Part of a small language model's weights.
Architecture: rotary positions, no biases in attention or MLP, untied embeddings, attention and MLP in parallel.
Training: a variant of SOAP for these matrices, 4422 steps.
Each number is 50 + 10 x the weight over its row's rms, rounded and kept within 0 to 99. Layers, rows and columns count from 0. The size before them is the row's rms in percent of the matrix's.

# q: layer 4 attention query, 160x160, rms 0.0491, rows 110-126, columns 0-39
# k: layer 4 attention key, 160x160, rms 0.0498, rows 110-125, columns 0-39
q110 086:56 51 45 51 44 46 42 56 45 38 56 49 55 57 56 49 45 46 58 34 40 72 46 48 58 45 52 46 77 42 39 32 58 47 43 46 63 38 31 60
k110 084:63 45 35 53 36 49 69 56 60 30 51 51 32 54 50 49 58 53 28 68 48 45 51 55 50 46 34 33 27 45 54 44 57 53 67 53 32 52 32 75
q111 079:51 40 42 54 68 51 51 46 47 47 60 57 61 56 32 53 47 53 52 58 60 42 59 48 64 34 51 54 36 50 47 45 46 42 53 71 56 59 53 50
k111 076:44 39 52 45 47 38 48 39 64 46 62 51 56 47 55 53 61 58 55 42 40 54 29 49 61 52 55 41 50 43 44 46 58 51 50 66 46 57 62 48
q112 087:45 59 39 40 49 45 47 49 60 57 38 60 44 67 35 42 52 33 56 66 46 41 52 44 39 51 46 65 41 56 33 60 46 56 57 33 62 58 61 57
k112 078:39 56 67 42 55 62 61 45 38 51 56 47 39 38 25 39 47 77 42 36 42 32 50 44 59 55 80 66 49 45 53 44 51 43 50 71 46 40 46 54
q113 088:50 61 71 61 36 53 46 41 55 55 44 55 41 40 48 49 53 51 43 55 55 40 49 45 49 59 55 56 60 60 47 47 53 55 43 44 52 32 49 57
k113 082:50 67 35 42 66 46 68 72 53 69 43 47 53 42 47 37 49 39 56 50 68 47 45 60 54 50 48 56 24 55 40 50 53 42 53 40 45 36 44 57
q114 082:55 41 49 59 42 56 54 69 56 66 63 48 51 53 33 48 70 73 48 55 59 61 48 48 41 36 53 66 69 49 38 54 63 50 48 54 61 50 41 59
k114 077:48 43 74 58 54 64 62 52 47 49 40 41 43 68 51 69 47 56 54 38 56 70 62 44 49 54 42 44 55 55 64 38 56 43 53 54 51 57 38 48
q115 087:38 63 46 52 53 41 50 52 51 57 43 47 59 64 27 46 40 50 51 43 54 34 41 36 42 45 68 55 65 57 36 57 51 56 52 50 38 49 51 36
k115 075:54 50 43 73 36 56 45 70 46 50 56 50 55 63 55 46 41 40 54 46 59 32 37 51 50 48 41 61 60 43 56 57 58 48 69 40 35 48 59 54
q116 088:60 39 35 41 62 54 61 64 50 52 53 65 72 49 32 62 49 55 52 47 50 47 63 37 51 49 49 47 55 23 41 52 51 50 42 52 62 41 30 54
k116 082:52 56 60 46 50 55 52 35 61 47 52 40 40 64 66 39 58 33 62 44 48 67 56 52 52 60 48 55 58 57 37 41 41 47 59 50 66 50 56 53
q117 090:31 61 39 44 23 40 40 49 46 54 65 56 52 55 34 59 43 54 58 50 43 50 45 59 49 58 83 45 40 41 57 50 55 72 42 49 41 68 51 51
k117 078:43 48 38 64 57 49 57 38 71 45 52 57 32 50 45 28 48 49 49 42 44 50 38 51 62 52 39 58 58 47 46 61 48 68 45 17 38 50 47 47
q118 081:47 54 46 57 40 33 59 54 42 62 53 43 58 39 65 49 42 50 71 49 52 34 49 67 56 57 28 40 67 72 57 58 50 69 50 53 55 33 48 58
k118 082:48 57 73 54 73 53 57 51 53 43 52 48 38 53 52 52 60 50 48 60 51 39 47 42 37 36 54 61 48 48 59 39 58 60 47 47 36 58 61 54
q119 088:55 39 54 52 63 52 41 68 51 51 60 40 50 28 52 49 46 29 55 54 43 39 52 55 27 36 44 58 46 52 60 52 55 50 61 62 59 44 60 63
k119 077:55 53 41 53 65 58 52 63 50 71 46 38 55 69 64 55 58 47 60 54 47 45 45 48 45 50 54 37 34 66 51 38 40 65 40 71 48 46 54 58
q120 079:53 61 48 54 34 42 48 34 43 57 57 60 38 70 50 46 63 56 63 49 29 58 55 63 57 58 35 29 44 66 27 46 44 44 23 38 33 57 47 56
k120 078:64 43 47 68 58 54 36 45 52 51 47 52 44 52 40 47 46 75 46 59 57 49 57 42 51 48 51 46 52 59 32 47 59 41 44 41 49 63 51 52
q121 086:64 35 49 43 47 38 60 42 57 59 58 44 36 41 65 48 37 32 57 46 60 64 46 32 38 49 47 62 40 54 59 38 50 55 46 49 42 47 49 40
k121 079:42 55 57 62 35 71 32 48 32 33 65 46 43 29 41 63 55 47 60 55 40 62 45 53 50 50 56 29 35 66 44 59 41 58 48 53 46 36 62 52
q122 078:57 62 35 41 55 49 54 42 74 47 40 50 53 55 40 63 53 56 57 55 54 46 60 55 58 48 48 52 53 42 42 38 59 52 57 37 49 58 39 57
k122 089:61 56 59 63 56 64 62 63 41 58 41 47 59 64 43 50 65 50 53 46 43 46 40 51 49 40 51 36 51 37 41 39 53 52 50 42 38 49 57 64
q123 089:61 44 49 67 43 50 39 39 50 81 63 54 59 35 55 39 47 43 51 59 57 58 64 44 26 49 51 48 60 43 43 50 63 59 50 50 57 46 48 64
k123 087:52 48 68 59 55 52 48 52 48 17 42 55 41 44 38 47 36 51 45 57 56 54 51 62 57 70 40 38 45 63 54 57 59 58 47 73 60 50 50 39
q124 081:45 42 70 49 54 57 41 79 63 47 50 51 49 35 46 66 56 53 54 54 38 43 49 59 41 46 47 52 35 65 52 58 55 39 41 59 51 49 58 58
k124 079:42 40 57 54 53 33 39 62 65 52 55 38 66 58 38 54 41 56 53 49 60 35 45 46 54 47 65 42 51 65 46 52 52 56 56 49 72 56 34 54
q125 085:39 57 39 55 54 63 41 52 62 41 58 46 35 80 45 48 49 37 36 54 47 58 47 54 41 51 65 53 45 62 45 48 45 39 30 33 44 44 48 45
k125 081:40 69 40 39 40 42 53 55 56 52 53 46 37 38 53 37 42 50 37 52 62 65 55 57 45 42 55 38 28 37 64 40 36 44 71 45 41 74 43 47
q126 087:53 45 38 61 45 38 28 54 51 41 52 51 40 43 35 49 41 47 41 55 37 45 38 33 55 54 55 53 52 55 29 48 39 55 55 25 33 46 63 48